Part of a small language model's weights: 2 heads of 32, gated attention.
Each number is 50 + 15 x the weight over the matrix's rms, rounded and kept within 0 to 99. Layers, rows and columns count from 0.

# v: layer 10 attention value, 64x64, rms 0.176, rows 36-63, columns 32-63
# o: layer 10 attention output (transposed), 64x64, rms 0.158, rows 36-63, columns 32-63
# gate: layer 10 MLP gate, 192x64, rms 0.132, rows 0-47, columns 32-63
# up: layer 10 MLP up, 192x64, rms 0.133, rows 0-47, columns 32-63
# down: layer 10 MLP down (transposed), 192x64, rms 0.116, rows 0-47, columns 32-63
v36:59 62 80 35 48 39 53 28 26 60 79 49 39 23 74 13 39 34 62 61 43 44 76 50 60 59 44 74 77 16 44 40
o36:56 25 87 38 54 38 20 43 48 52 92 53 36 24 67 36 43 37 59 66 67 11 51 48 54 46 55 52 72 44 40 30
v37:63 74 65 25 49 27 30 48 47 50 45 31 60 49 44 30 56 53 66 87 84 73 46 23 65 48 23 06 53 29 48 32
o37:57 94 51 20 16 40 11 36 35 68 39 50 66 41 64 24 64 59 53 50 77 35 57 39 63 37 21 33 33 34 57 46
v38:55 74 50 45 42 47 27 47 37 19 58 38 57 45 33 59 59 62 59 78 36 40 33 53 63 47 41 54 23 75 52 22
o38:45 58 63 49 47 78 35 21 43 36 63 38 51 38 38 66 41 83 58 72 43 44 40 61 64 52 43 32 42 64 51 53
v39:35 60 54 53 56 67 72 47 32 37 37 58 42 61 77 58 55 37 38 62 39 59 53 81 44 58 39 72 29 71 29 51
o39:38 33 51 59 39 49 46 42 40 44 62 53 44 76 64 30 67 41 38 44 19 66 45 46 72 67 97 53 34 92 35 16
v40:72 42 55 50 61 43 35 31 53 34 65 60 49 38 44 87 81 37 69 45 54 30 40 45 71 32 31 61 46 43 57 48
o40:60 54 30 33 72 64 39 00 72 52 57 72 47 41 71 38 39 33 68 42 52 42 53 45 83 60 47 67 33 60 86 62
v41:50 54 57 54 58 60 42 71 73 44 55 68 80 66 35 32 63 40 51 64 50 57 31 63 32 63 47 56 43 48 36 30
o41:56 67 57 66 32 41 49 79 59 48 77 64 67 40 31 74 43 60 50 52 53 49 38 73 57 65 53 59 57 78 23 62
v42:31 36 58 41 75 69 37 62 14 63 93 71 43 67 65 65 47 35 13 75 44 60 42 47 42 58 72 30 30 29 72 56
o42:49 32 49 61 50 39 24 42 50 39 72 76 63 86 85 64 68 61 34 51 46 32 69 84 35 59 48 26 41 62 55 55
v43:24 78 28 65 23 50 29 45 44 29 57 38 99 56 75 37 74 39 17 57 51 26 56 70 53 35 73 61 57 40 44 41
o43:17 44 31 47 63 80 53 53 30 37 58 23 29 35 53 46 75 34 21 43 41 48 62 44 26 51 60 42 33 51 62 52
v44:52 43 31 61 33 15 60 34 41 72 42 81 52 35 39 45 69 49 30 49 23 61 56 45 27 45 30 74 35 61 57 47
o44:34 38 85 59 30 54 78 70 37 32 33 58 72 40 57 45 31 60 67 57 34 63 66 40 32 62 49 93 25 41 56 59
v45:25 90 66 54 66 43 66 57 46 62 22 69 82 14 65 73 59 71 54 51 64 39 45 61 69 31 47 40 66 74 41 74
o45:35 74 26 40 47 38 63 68 44 44 44 46 76 28 42 50 33 73 55 61 63 33 28 23 40 22 86 44 55 54 68 70
v46:38 36 25 55 40 48 57 31 54 39 36 38 65 80 81 58 18 28 68 37 36 30 72 49 45 60 52 19 59 69 46 47
o46:42 55 19 54 53 67 53 51 37 36 46 44 48 84 60 54 28 39 51 45 64 60 40 68 41 55 56 02 59 63 23 28
v47:59 52 40 36 71 53 79 52 64 51 54 57 52 68 46 65 60 66 56 28 36 59 24 45 62 55 60 47 26 29 62 37
o47:41 59 38 25 50 70 49 56 56 65 54 50 40 92 49 51 27 76 66 43 32 39 20 46 64 46 65 40 33 25 79 53
v48:63 30 51 68 21 72 42 50 51 00 51 29 51 56 64 69 56 48 59 47 66 49 76 60 57 56 59 54 57 58 43 63
o48:64 38 50 36 27 49 44 53 37 00 63 66 47 53 37 55 60 51 41 38 54 61 50 75 54 34 53 55 44 44 51 55
v49:30 49 59 54 61 30 26 46 48 35 27 28 73 47 37 41 66 44 54 58 63 61 56 43 43 61 45 74 32 45 75 99
o49:17 60 40 58 80 23 55 44 40 54 44 50 60 44 27 33 53 52 72 70 66 65 50 44 59 83 55 34 59 50 80 55
v50:57 12 75 46 34 38 37 78 58 39 09 73 36 49 52 48 37 45 29 41 55 71 52 44 80 29 53 59 47 57 44 37
o50:66 39 78 50 62 41 54 40 37 35 24 57 32 47 42 43 47 50 58 57 25 37 52 67 78 36 59 28 69 45 40 42
v51:64 15 42 56 59 43 45 59 37 84 54 50 38 34 39 90 23 46 63 50 15 71 44 58 44 34 67 54 64 36 61 47
o51:55 27 42 50 71 48 62 71 49 74 40 59 78 51 45 51 41 30 55 52 54 29 43 84 40 51 59 66 40 29 90 35
v52:64 36 40 87 45 52 50 64 69 28 71 59 46 53 47 59 18 47 72 43 32 08 33 48 67 63 23 14 13 57 72 54
o52:69 77 23 35 52 49 57 48 39 22 70 45 64 57 29 54 40 30 44 33 33 70 60 71 54 64 39 39 56 51 60 53
v53:64 63 61 32 66 26 77 72 65 64 55 39 76 26 32 65 50 58 74 27 41 49 66 41 45 64 59 54 43 58 15 48
o53:77 40 41 22 48 00 51 39 65 61 47 55 80 34 36 46 45 63 38 46 37 55 30 50 26 62 57 64 51 57 28 42
v54:63 59 58 81 61 39 66 59 46 56 17 26 45 24 64 38 76 52 57 42 44 68 62 35 32 81 48 52 69 72 61 69
o54:44 50 69 63 46 28 63 67 64 56 65 42 57 28 37 15 40 54 61 27 48 64 56 25 23 59 41 53 54 82 73 83
v55:21 49 76 31 61 40 26 56 65 54 54 68 36 50 48 38 62 89 54 42 54 51 54 78 67 66 61 33 64 53 68 59
o55:24 36 62 37 66 43 25 47 79 59 35 83 51 43 46 61 76 80 34 25 70 59 46 59 38 38 60 44 42 43 66 71
v56:42 47 51 56 40 54 58 68 55 77 62 22 49 51 67 46 50 56 46 77 32 75 92 34 49 43 42 19 54 52 15 61
o56:57 63 51 50 39 42 56 80 74 62 62 47 70 64 65 26 62 55 14 32 62 36 76 54 30 47 58 49 59 45 35 03
v57:36 28 32 82 63 47 23 60 29 35 76 54 21 46 48 64 54 40 55 40 78 56 58 84 50 62 54 47 25 34 52 33
o57:39 50 35 70 46 45 43 46 15 52 72 51 22 40 62 74 38 58 39 47 52 73 64 92 73 55 25 72 32 27 47 37
v58:75 58 52 44 41 57 32 26 33 14 56 55 28 65 40 39 67 35 37 22 66 35 66 44 39 60 44 73 55 72 41 44
o58:62 56 43 40 68 59 47 33 55 06 80 59 12 58 47 21 46 45 74 69 79 24 61 64 32 44 55 31 63 45 44 49
v59:56 74 68 25 63 42 23 69 58 42 62 67 47 49 28 74 35 22 25 70 29 40 54 41 59 56 66 34 40 53 53 74
o59:58 45 67 49 48 68 41 49 49 45 44 71 62 76 35 54 30 32 48 61 44 39 67 56 59 55 65 32 40 51 48 63
v60:50 55 77 50 46 52 47 46 82 59 42 30 66 55 54 36 45 40 47 52 54 38 47 62 30 64 49 27 27 57 36 35
o60:51 71 64 54 56 46 34 48 68 89 32 36 46 56 27 55 27 33 40 36 32 67 47 42 32 53 50 32 42 75 32 39
v61:67 63 68 19 23 79 66 31 46 51 33 54 47 54 67 75 68 59 28 36 83 70 82 44 41 50 73 40 35 21 73 39
o61:79 59 40 71 38 63 40 45 52 44 40 70 27 36 56 44 71 56 39 40 56 61 39 11 38 62 91 25 51 50 81 09
v62:43 41 56 57 57 38 44 46 16 47 84 61 31 29 49 60 67 75 63 45 55 52 79 61 38 37 58 56 67 65 47 60
o62:40 51 57 44 60 51 18 65 48 42 53 69 39 31 59 44 65 62 58 68 74 19 68 44 49 54 50 73 41 59 41 56
v63:59 48 19 15 47 86 36 73 27 86 55 45 77 53 28 22 40 43 43 49 62 21 71 58 43 69 62 53 28 66 69 41
o63:79 39 17 31 52 86 42 70 38 87 61 41 53 49 43 61 40 52 68 53 54 23 76 37 54 55 63 51 28 62 37 37
gate0:39 56 40 41 57 28 39 32 26 77 30 68 62 56 40 52 48 49 43 60 61 76 51 43 34 68 54 72 44 65 44 45
up0:72 70 28 60 52 44 46 44 40 55 56 47 67 58 51 59 42 31 54 72 63 39 60 42 42 61 60 44 37 30 58 49
down0:24 52 43 51 41 82 64 65 59 48 83 44 76 45 50 47 76 42 37 23 58 35 40 37 38 58 53 54 49 39 66 69
gate1:57 66 36 79 47 61 38 36 32 48 47 73 41 48 28 69 49 46 55 41 75 60 29 34 41 60 51 35 41 32 44 55
up1:64 50 57 28 56 54 70 38 73 48 47 48 31 59 40 54 54 65 39 65 67 37 49 58 52 20 37 69 70 54 62 31
down1:58 38 62 56 64 29 55 54 63 53 15 18 52 57 39 63 82 10 42 55 44 51 53 38 51 50 46 66 48 28 78 62
gate2:48 90 68 54 57 56 71 57 51 49 48 85 42 32 78 58 35 59 67 62 40 80 46 25 57 65 53 20 51 63 45 52
up2:46 41 60 60 34 47 30 39 41 44 91 42 51 52 59 59 45 49 81 48 33 60 35 53 35 64 38 27 67 68 55 57
down2:41 37 22 63 16 53 58 40 37 21 62 52 76 68 42 22 44 58 44 64 58 34 63 86 70 69 67 45 54 44 53 40
gate3:74 65 32 60 51 35 30 57 58 61 45 28 74 50 50 23 62 52 54 55 50 26 45 53 50 51 60 36 30 77 76 51
up3:46 72 75 36 42 51 61 39 57 86 41 50 47 42 68 46 74 56 45 24 43 39 80 36 39 48 73 55 42 85 79 71
down3:50 32 45 69 37 47 63 51 55 70 41 65 67 58 70 54 64 42 56 41 68 40 65 60 34 43 28 57 22 06 90 48
gate4:53 23 28 11 55 42 42 47 10 58 50 26 34 58 62 44 37 51 43 80 27 52 37 72 51 55 51 54 70 50 63 61
up4:75 41 56 54 46 57 68 36 51 65 55 49 57 52 21 14 36 60 48 51 49 70 64 32 49 78 94 43 81 38 38 43
down4:63 69 44 56 60 57 33 41 42 42 53 71 48 45 47 73 71 33 35 47 54 45 69 60 51 27 48 59 35 39 64 45
gate5:75 36 72 12 62 37 40 60 67 57 47 53 53 43 48 61 73 42 45 39 63 78 16 51 74 35 38 52 49 45 65 26
up5:64 49 46 06 46 51 65 40 50 43 77 50 40 64 51 53 46 47 68 41 74 48 84 47 27 70 50 38 57 63 41 44
down5:48 49 78 42 28 42 60 79 36 23 60 56 23 51 44 40 28 68 61 53 69 34 59 41 50 52 81 52 37 36 42 53
gate6:61 60 39 59 48 57 57 35 52 51 18 50 44 56 44 36 47 59 56 57 61 49 42 63 72 16 52 37 61 65 52 62
up6:37 65 64 64 53 46 42 68 57 65 45 32 53 71 63 38 52 30 17 49 42 47 53 34 70 48 84 53 53 53 37 70
down6:48 08 72 74 68 38 62 46 37 39 89 18 62 49 49 38 64 53 77 17 48 53 68 32 34 50 86 64 40 64 45 32
gate7:36 18 38 41 77 60 54 76 45 51 71 48 42 48 55 56 48 53 27 42 55 45 52 52 46 62 61 19 40 56 36 62
up7:73 50 36 28 52 58 84 52 71 63 72 48 23 44 29 65 55 32 38 60 65 40 27 46 20 42 66 33 50 45 54 44
down7:66 46 37 45 27 28 44 37 59 82 56 27 61 28 64 46 82 31 64 54 54 60 75 69 60 53 53 29 46 44 61 42
gate8:62 31 34 46 62 68 52 42 27 31 27 48 80 32 75 50 35 48 72 48 69 48 41 55 33 24 49 44 34 33 55 75
up8:64 32 43 51 40 54 60 30 59 51 58 29 35 35 41 21 43 44 73 54 24 64 36 61 75 44 52 58 52 56 71 44
down8:52 53 73 63 42 33 59 42 71 40 49 13 40 74 37 65 67 38 42 70 36 69 69 51 69 59 51 67 54 67 55 53
gate9:40 58 65 30 47 26 52 52 49 41 51 34 44 22 50 51 33 59 42 56 61 46 32 56 64 62 48 15 80 62 16 21
up9:44 37 19 70 40 55 45 49 64 48 54 71 63 62 55 37 68 31 26 54 41 48 53 56 32 56 71 53 28 45 81 89
down9:46 73 57 66 14 66 28 53 37 55 52 45 60 61 41 25 52 62 49 56 51 50 40 77 42 66 82 26 80 12 32 46
gate10:67 51 56 44 50 38 41 65 59 65 85 70 31 40 35 40 47 65 54 40 70 69 56 47 56 64 54 49 41 39 29 53
up10:40 59 45 18 67 78 48 57 52 38 57 52 82 66 46 17 50 54 23 27 55 54 34 58 49 47 43 70 37 51 47 47
down10:52 78 67 76 28 52 49 47 33 33 28 42 43 55 47 53 30 38 80 46 48 43 68 80 64 55 57 58 38 44 67 38
gate11:52 26 49 44 64 54 49 52 47 58 42 60 44 74 50 37 73 38 50 54 27 54 32 77 44 26 39 65 49 48 58 30
up11:54 51 41 57 28 54 46 58 66 32 42 49 51 32 63 49 71 50 70 66 81 60 71 44 49 50 64 58 46 71 45 36
down11:36 48 57 31 56 35 49 65 37 53 49 52 81 50 49 39 28 32 31 62 47 48 44 45 50 67 30 42 56 47 33 61
gate12:59 55 69 37 62 34 50 80 58 41 75 53 58 44 41 31 56 57 64 34 41 68 48 63 50 52 13 48 62 41 27 55
up12:43 47 40 44 47 63 48 42 51 45 61 80 34 74 56 41 41 75 37 37 51 31 26 61 60 72 87 50 36 55 22 58
down12:50 70 48 53 39 62 51 83 56 53 48 39 71 40 29 45 50 29 49 62 65 62 62 49 41 21 05 49 61 64 62 57
gate13:45 55 59 54 55 67 88 23 21 62 54 77 25 62 52 44 42 49 43 51 64 44 75 57 32 34 48 45 64 53 76 47
up13:49 55 53 55 45 59 45 46 54 66 52 09 55 29 80 71 81 14 22 89 47 62 78 25 63 46 74 42 47 48 41 42
down13:43 52 58 54 35 36 55 35 70 44 16 25 52 43 77 56 71 40 23 37 43 70 57 68 77 45 51 66 67 47 60 27
gate14:33 81 45 33 58 64 31 38 28 70 35 42 21 57 36 55 59 57 53 71 58 46 47 41 55 55 49 41 65 65 56 74
up14:52 53 30 35 57 38 53 54 48 70 37 45 37 51 37 28 40 51 33 40 30 43 29 72 70 53 47 65 55 60 69 59
down14:51 53 43 56 58 65 49 61 65 39 32 31 32 29 32 82 58 46 38 54 69 70 86 49 54 37 33 54 50 57 83 44
gate15:60 72 36 89 36 56 61 44 52 43 54 61 33 58 62 56 33 49 24 50 86 32 65 70 42 53 47 60 49 61 48 76
up15:30 40 58 29 30 61 39 44 31 65 62 52 64 66 52 59 95 53 59 27 61 75 64 36 49 51 34 64 49 28 37 45
down15:45 40 69 35 63 51 34 27 65 47 50 54 32 58 60 56 44 71 38 29 40 12 56 61 38 38 77 30 75 63 49 62
gate16:68 59 43 75 26 48 74 34 50 31 68 25 61 23 45 39 53 59 50 45 26 71 58 37 65 42 68 43 28 61 21 50
up16:31 55 60 41 48 48 44 56 54 11 24 60 48 26 30 37 44 33 58 75 38 55 57 38 63 83 60 43 50 44 37 41
down16:54 46 47 58 33 66 37 28 64 48 26 65 99 37 69 31 41 82 07 40 46 41 42 25 62 44 42 52 47 69 44 65
gate17:61 54 54 74 52 56 50 54 54 54 48 38 54 47 75 57 36 47 34 24 54 44 79 51 49 22 47 38 35 52 32 55
up17:71 73 71 63 58 43 54 64 52 54 27 50 25 63 46 59 67 48 18 19 75 45 56 63 50 29 47 46 45 57 56 55
down17:56 20 49 54 59 65 45 24 39 49 54 56 61 47 45 55 23 27 36 54 57 54 59 42 50 55 58 40 51 71 36 60
gate18:37 66 14 68 66 32 61 40 57 36 70 44 66 60 62 66 55 32 19 65 46 55 64 30 39 63 64 39 55 33 55 37
up18:76 38 34 41 28 16 62 35 20 57 54 63 36 51 40 94 34 70 50 43 51 67 79 63 49 28 24 62 60 18 57 67
down18:57 54 55 53 40 35 54 65 35 31 75 66 79 45 45 40 47 61 71 39 41 34 34 78 34 50 95 54 45 42 39 57
gate19:62 49 58 34 51 31 19 65 32 61 48 31 61 59 12 30 71 67 30 76 64 53 56 63 47 36 76 52 25 70 61 21
up19:64 23 33 68 51 39 34 50 50 32 53 60 47 53 70 53 42 81 73 52 44 77 25 34 46 55 38 29 65 58 62 32
down19:61 41 56 33 66 44 51 59 46 54 50 46 41 46 54 65 39 32 29 43 51 58 74 33 66 17 41 69 14 54 61 55
gate20:55 79 45 41 54 51 66 64 67 39 86 47 48 53 59 49 56 52 67 63 35 23 41 32 57 61 55 34 59 34 22 48
up20:48 52 52 52 71 57 68 75 42 73 52 20 37 67 57 45 68 75 63 36 36 74 62 48 48 62 61 44 49 47 58 28
down20:44 27 60 38 53 39 39 54 38 53 63 57 77 71 47 41 16 67 69 39 50 42 64 59 53 62 79 33 49 40 47 58
gate21:54 60 56 58 29 64 36 67 42 74 24 45 49 38 84 33 41 30 38 47 22 34 44 47 46 35 48 77 44 52 40 89
up21:63 68 23 38 90 65 34 69 42 57 33 46 58 69 51 11 36 38 34 47 75 56 39 45 51 82 35 71 52 33 42 62
down21:55 51 30 40 43 27 35 26 55 53 63 69 44 37 34 57 63 50 57 46 40 46 40 41 62 35 76 56 38 41 35 43
gate22:72 56 31 30 21 59 53 25 46 61 18 42 40 64 58 43 47 54 51 29 60 15 34 82 51 52 44 49 45 88 73 53
up22:59 48 23 49 20 47 47 45 62 55 37 44 49 67 53 56 57 47 55 32 24 50 36 70 39 53 40 42 61 62 51 29
down22:28 41 53 41 62 71 62 50 73 49 43 27 39 24 62 30 68 60 53 64 53 28 23 75 75 54 46 57 34 61 65 29
gate23:35 62 35 57 40 55 42 40 51 56 44 62 38 48 45 55 56 53 42 57 26 54 40 39 62 66 34 38 73 55 32 62
up23:39 43 48 67 45 54 16 56 58 43 38 59 55 60 51 59 66 70 59 47 49 35 54 25 66 57 76 42 53 35 37 28
down23:53 63 53 63 47 46 62 17 38 53 38 60 45 57 54 74 94 51 69 43 12 40 45 57 54 65 41 52 56 57 18 37
gate24:79 26 26 44 47 36 37 56 40 49 57 51 47 42 53 43 66 28 62 63 25 67 21 51 55 63 38 68 86 31 42 60
up24:56 44 27 52 47 60 33 57 51 37 61 63 47 20 26 53 20 44 29 50 62 72 68 63 28 52 44 62 61 60 38 65
down24:60 46 42 42 35 40 66 55 24 33 63 23 21 57 35 67 62 43 95 51 45 56 33 47 70 42 51 29 53 60 30 31
gate25:63 58 16 47 61 46 35 29 40 43 32 22 42 58 52 45 28 26 66 56 66 53 37 51 60 56 49 67 57 34 60 47
up25:50 49 51 58 41 46 34 50 30 54 53 43 67 43 57 40 39 28 42 70 54 68 54 28 41 52 63 33 26 48 49 62
down25:41 65 56 43 87 34 34 55 50 70 75 38 67 53 38 37 53 53 43 55 62 32 48 28 66 56 46 83 56 63 57 28
gate26:23 76 51 40 30 54 29 74 52 48 50 40 34 67 28 43 51 56 50 44 67 54 58 32 27 33 54 43 48 43 66 60
up26:47 37 52 45 41 49 55 70 67 57 36 45 56 35 57 42 44 68 39 27 51 68 24 86 43 45 50 60 66 42 68 38
down26:58 49 36 37 63 68 57 53 43 56 28 42 40 23 39 51 61 29 62 38 71 64 48 43 53 58 72 62 56 44 22 63
gate27:56 63 61 56 70 46 71 63 64 81 32 57 33 25 75 40 45 69 45 57 64 88 49 52 43 45 80 22 60 40 27 51
up27:90 37 24 75 40 56 47 35 45 18 58 58 78 62 68 70 55 53 64 30 60 18 69 59 57 31 38 47 55 35 60 55
down27:49 48 55 32 22 32 53 57 34 57 82 62 49 51 24 37 45 56 70 53 29 33 35 78 50 73 46 35 75 80 40 73
gate28:82 34 25 48 42 44 63 65 70 26 21 52 38 60 48 50 53 45 50 33 60 24 66 74 52 33 52 38 50 60 45 38
up28:47 38 49 66 45 45 62 40 52 58 60 18 75 49 71 41 19 47 59 53 42 61 60 30 40 68 42 63 52 47 57 69
down28:54 53 42 52 52 47 43 30 46 54 67 45 54 25 27 40 37 77 57 44 45 65 27 62 49 61 65 44 23 69 62 50
gate29:19 44 59 36 44 55 33 47 19 40 23 54 66 41 55 36 29 34 44 34 64 33 48 60 72 36 37 56 64 58 58 41
up29:32 45 38 40 33 50 38 74 18 82 68 48 61 40 37 44 32 54 44 34 12 47 32 33 29 30 39 47 73 66 40 37
down29:60 54 27 46 36 51 56 29 55 79 44 53 41 53 51 67 83 62 69 70 53 33 73 79 13 74 44 46 42 43 39 58
gate30:59 74 38 35 51 32 19 56 47 64 46 42 59 63 48 31 71 34 63 28 58 60 41 38 39 58 89 58 53 37 36 66
up30:57 38 52 22 62 55 75 54 51 79 64 63 35 62 45 52 42 48 59 13 35 77 59 28 36 24 28 52 63 66 62 42
down30:45 34 55 39 39 48 35 57 79 50 57 51 44 59 63 22 47 47 52 53 43 56 28 46 74 56 65 53 35 32 56 22
gate31:63 40 67 50 07 60 40 73 54 63 37 31 46 87 69 28 42 45 46 54 45 25 43 64 72 49 39 55 44 52 48 64
up31:64 55 52 53 10 53 65 63 69 63 56 57 39 53 51 40 61 41 42 52 50 51 59 29 50 60 43 52 55 52 34 36
down31:46 48 57 41 41 41 60 43 52 62 35 75 36 44 45 64 46 50 67 60 54 39 63 63 78 58 29 63 46 24 30 52
gate32:75 41 49 24 55 39 49 95 74 40 48 41 21 43 62 56 66 46 82 35 43 50 31 43 80 40 44 51 48 65 38 23
up32:58 46 36 46 56 63 32 69 53 12 44 08 65 27 68 36 48 44 58 68 30 51 61 34 61 60 36 37 57 65 40 62
down32:58 61 67 80 49 39 49 45 31 63 12 56 56 51 54 66 73 48 64 72 36 25 62 63 59 53 49 44 65 37 58 42
gate33:58 47 33 60 31 55 52 47 30 37 55 46 43 58 63 33 39 68 46 46 46 63 40 23 64 50 34 40 50 52 69 64
up33:58 35 47 32 79 56 33 49 68 47 52 60 69 31 38 65 43 46 62 55 78 44 38 52 60 46 42 66 82 60 39 55
down33:42 69 55 50 42 48 31 67 37 49 43 56 53 67 52 47 67 36 70 34 42 33 63 59 48 55 70 45 70 43 38 46
gate34:51 77 33 39 34 54 60 71 57 40 87 61 56 48 40 44 47 53 56 70 50 42 66 11 36 37 28 47 45 54 41 71
up34:34 70 66 33 55 26 49 49 27 51 23 69 35 59 39 76 56 35 53 39 52 28 65 54 40 56 63 88 50 34 33 50
down34:45 55 60 84 51 13 30 70 67 78 44 36 53 42 50 58 27 53 67 75 30 40 59 51 81 42 51 51 19 55 32 52
gate35:58 43 26 70 31 37 27 13 55 46 31 49 66 44 42 55 28 61 60 59 76 68 66 56 38 52 55 71 42 47 60 57
up35:37 40 40 58 46 35 26 52 41 62 60 44 36 42 51 57 40 51 62 30 74 87 58 50 55 53 47 38 32 48 50 84
down35:68 20 49 65 44 41 63 40 61 50 41 33 40 40 46 48 69 34 50 47 60 46 45 50 51 17 67 42 51 63 33 38
gate36:41 43 95 47 32 69 40 52 66 44 27 43 41 32 44 56 40 47 45 55 66 55 39 39 65 45 45 62 69 32 37 49
up36:42 54 15 22 60 52 53 47 33 69 62 60 39 67 51 42 56 40 53 74 15 16 58 48 67 70 40 86 30 68 73 52
down36:58 50 71 44 39 87 52 28 30 33 45 51 57 50 40 68 28 41 47 52 46 34 55 71 51 46 28 23 78 43 50 80
gate37:49 65 50 41 56 42 63 47 74 71 78 56 29 38 71 68 62 73 62 69 40 39 32 64 37 23 44 25 60 44 55 42
up37:26 57 55 41 28 36 44 51 46 73 85 59 63 42 68 48 56 63 54 58 50 53 62 41 52 46 44 46 36 17 57 50
down37:39 46 52 55 71 28 54 41 24 63 42 46 62 72 62 73 59 52 60 54 39 54 76 53 75 50 63 28 55 53 29 33
gate38:58 31 52 63 45 61 46 69 26 42 20 55 47 43 75 11 40 48 49 38 36 30 42 67 69 35 29 58 34 52 71 69
up38:45 41 37 36 36 28 45 55 54 68 39 85 63 38 44 34 50 55 57 48 56 76 65 67 65 83 43 68 30 26 47 67
down38:53 40 54 82 35 60 80 44 23 44 73 52 52 57 49 37 69 39 44 57 32 60 60 42 33 55 64 37 70 51 55 51
gate39:64 36 74 78 56 79 28 41 28 57 73 36 48 29 42 74 65 27 59 45 72 48 46 46 32 82 72 67 60 38 39 81
up39:53 51 33 43 57 63 64 35 28 56 37 39 64 32 65 55 52 39 37 55 72 61 42 66 74 40 48 48 69 42 55 25
down39:52 44 47 52 35 46 22 48 49 55 71 46 19 58 63 78 56 70 45 35 34 60 57 28 58 55 70 55 72 33 21 46
gate40:58 55 51 64 56 32 51 35 29 57 58 31 54 49 44 56 73 48 47 26 26 51 51 56 60 61 48 29 63 31 42 21
up40:41 30 47 55 40 51 39 46 53 53 49 29 57 60 69 48 41 86 65 24 27 29 43 71 62 48 59 14 30 34 62 62
down40:44 66 41 61 48 33 76 52 61 47 61 45 53 41 47 73 68 41 65 44 34 60 66 34 68 51 68 37 54 36 44 23
gate41:62 33 44 27 57 67 54 42 43 28 40 60 13 71 33 79 43 62 29 46 39 83 48 18 49 45 61 51 61 74 69 42
up41:62 37 39 48 58 69 40 23 48 59 33 36 56 47 60 43 33 67 41 60 79 23 71 49 34 06 34 76 90 54 42 65
down41:41 42 56 54 37 28 33 56 73 69 58 51 53 76 74 62 40 65 69 68 61 32 46 57 35 40 51 57 23 34 26 50
gate42:64 42 26 50 42 46 27 49 51 49 34 22 54 40 48 38 52 43 56 99 53 49 51 71 40 63 66 45 70 49 40 70
up42:45 52 35 28 45 55 58 50 39 44 47 63 54 51 50 41 47 37 41 35 35 70 81 63 94 80 35 42 62 52 53 56
down42:58 37 70 49 45 38 31 50 60 50 60 49 59 61 55 38 53 47 75 68 56 33 54 72 53 14 55 56 38 33 38 63
gate43:60 48 58 50 75 43 31 60 69 46 44 54 60 31 77 73 39 43 57 39 44 62 60 60 47 29 74 55 50 33 43 30
up43:38 47 42 47 44 72 63 53 63 21 47 35 59 34 48 53 41 41 43 55 58 49 41 62 56 39 42 13 36 71 77 35
down43:71 27 61 58 76 36 29 48 56 59 63 48 75 68 73 53 47 62 65 31 53 43 50 54 38 40 61 78 34 45 26 46
gate44:60 43 55 38 39 83 44 69 56 22 40 55 55 55 16 53 58 45 57 61 49 70 60 72 44 44 37 56 70 32 52 45
up44:34 46 30 47 44 43 67 45 70 54 53 50 45 69 63 55 33 34 51 48 22 45 28 59 48 65 56 39 55 29 36 48
down44:57 66 39 53 36 43 61 35 34 31 64 49 33 75 43 59 60 50 57 43 55 34 71 36 61 77 28 71 56 52 36 40
gate45:56 64 57 44 67 65 31 50 57 62 50 76 50 37 35 70 61 14 36 29 31 71 71 56 50 32 56 50 45 28 55 57
up45:54 49 68 51 54 47 65 56 61 52 44 25 48 52 51 59 66 53 44 36 67 30 24 57 48 52 29 67 54 70 47 27
down45:54 70 43 67 47 28 49 39 35 51 87 74 38 65 63 19 36 51 55 72 62 47 54 61 50 34 68 49 53 28 60 49
gate46:42 66 27 23 83 69 68 24 35 94 51 68 73 31 59 32 50 57 41 51 32 49 56 57 39 63 63 54 53 31 30 29
up46:12 33 30 57 46 73 65 44 66 59 45 66 32 45 65 51 26 44 52 42 58 47 56 32 63 41 37 64 20 52 59 65
down46:71 30 45 50 56 51 33 57 72 65 63 71 39 83 73 56 40 70 49 47 75 34 61 57 36 50 33 65 08 44 51 27
gate47:28 69 57 54 84 39 46 35 41 75 30 35 64 03 43 40 55 61 60 68 58 55 40 38 31 47 99 14 54 32 46 44
up47:63 17 67 43 70 65 18 65 39 34 45 66 18 68 35 74 62 31 53 34 63 16 55 66 27 29 53 40 27 64 52 65
down47:62 25 23 62 44 58 28 64 56 43 49 70 59 48 44 62 46 53 78 42 45 42 45 60 47 38 44 48 45 42 45 19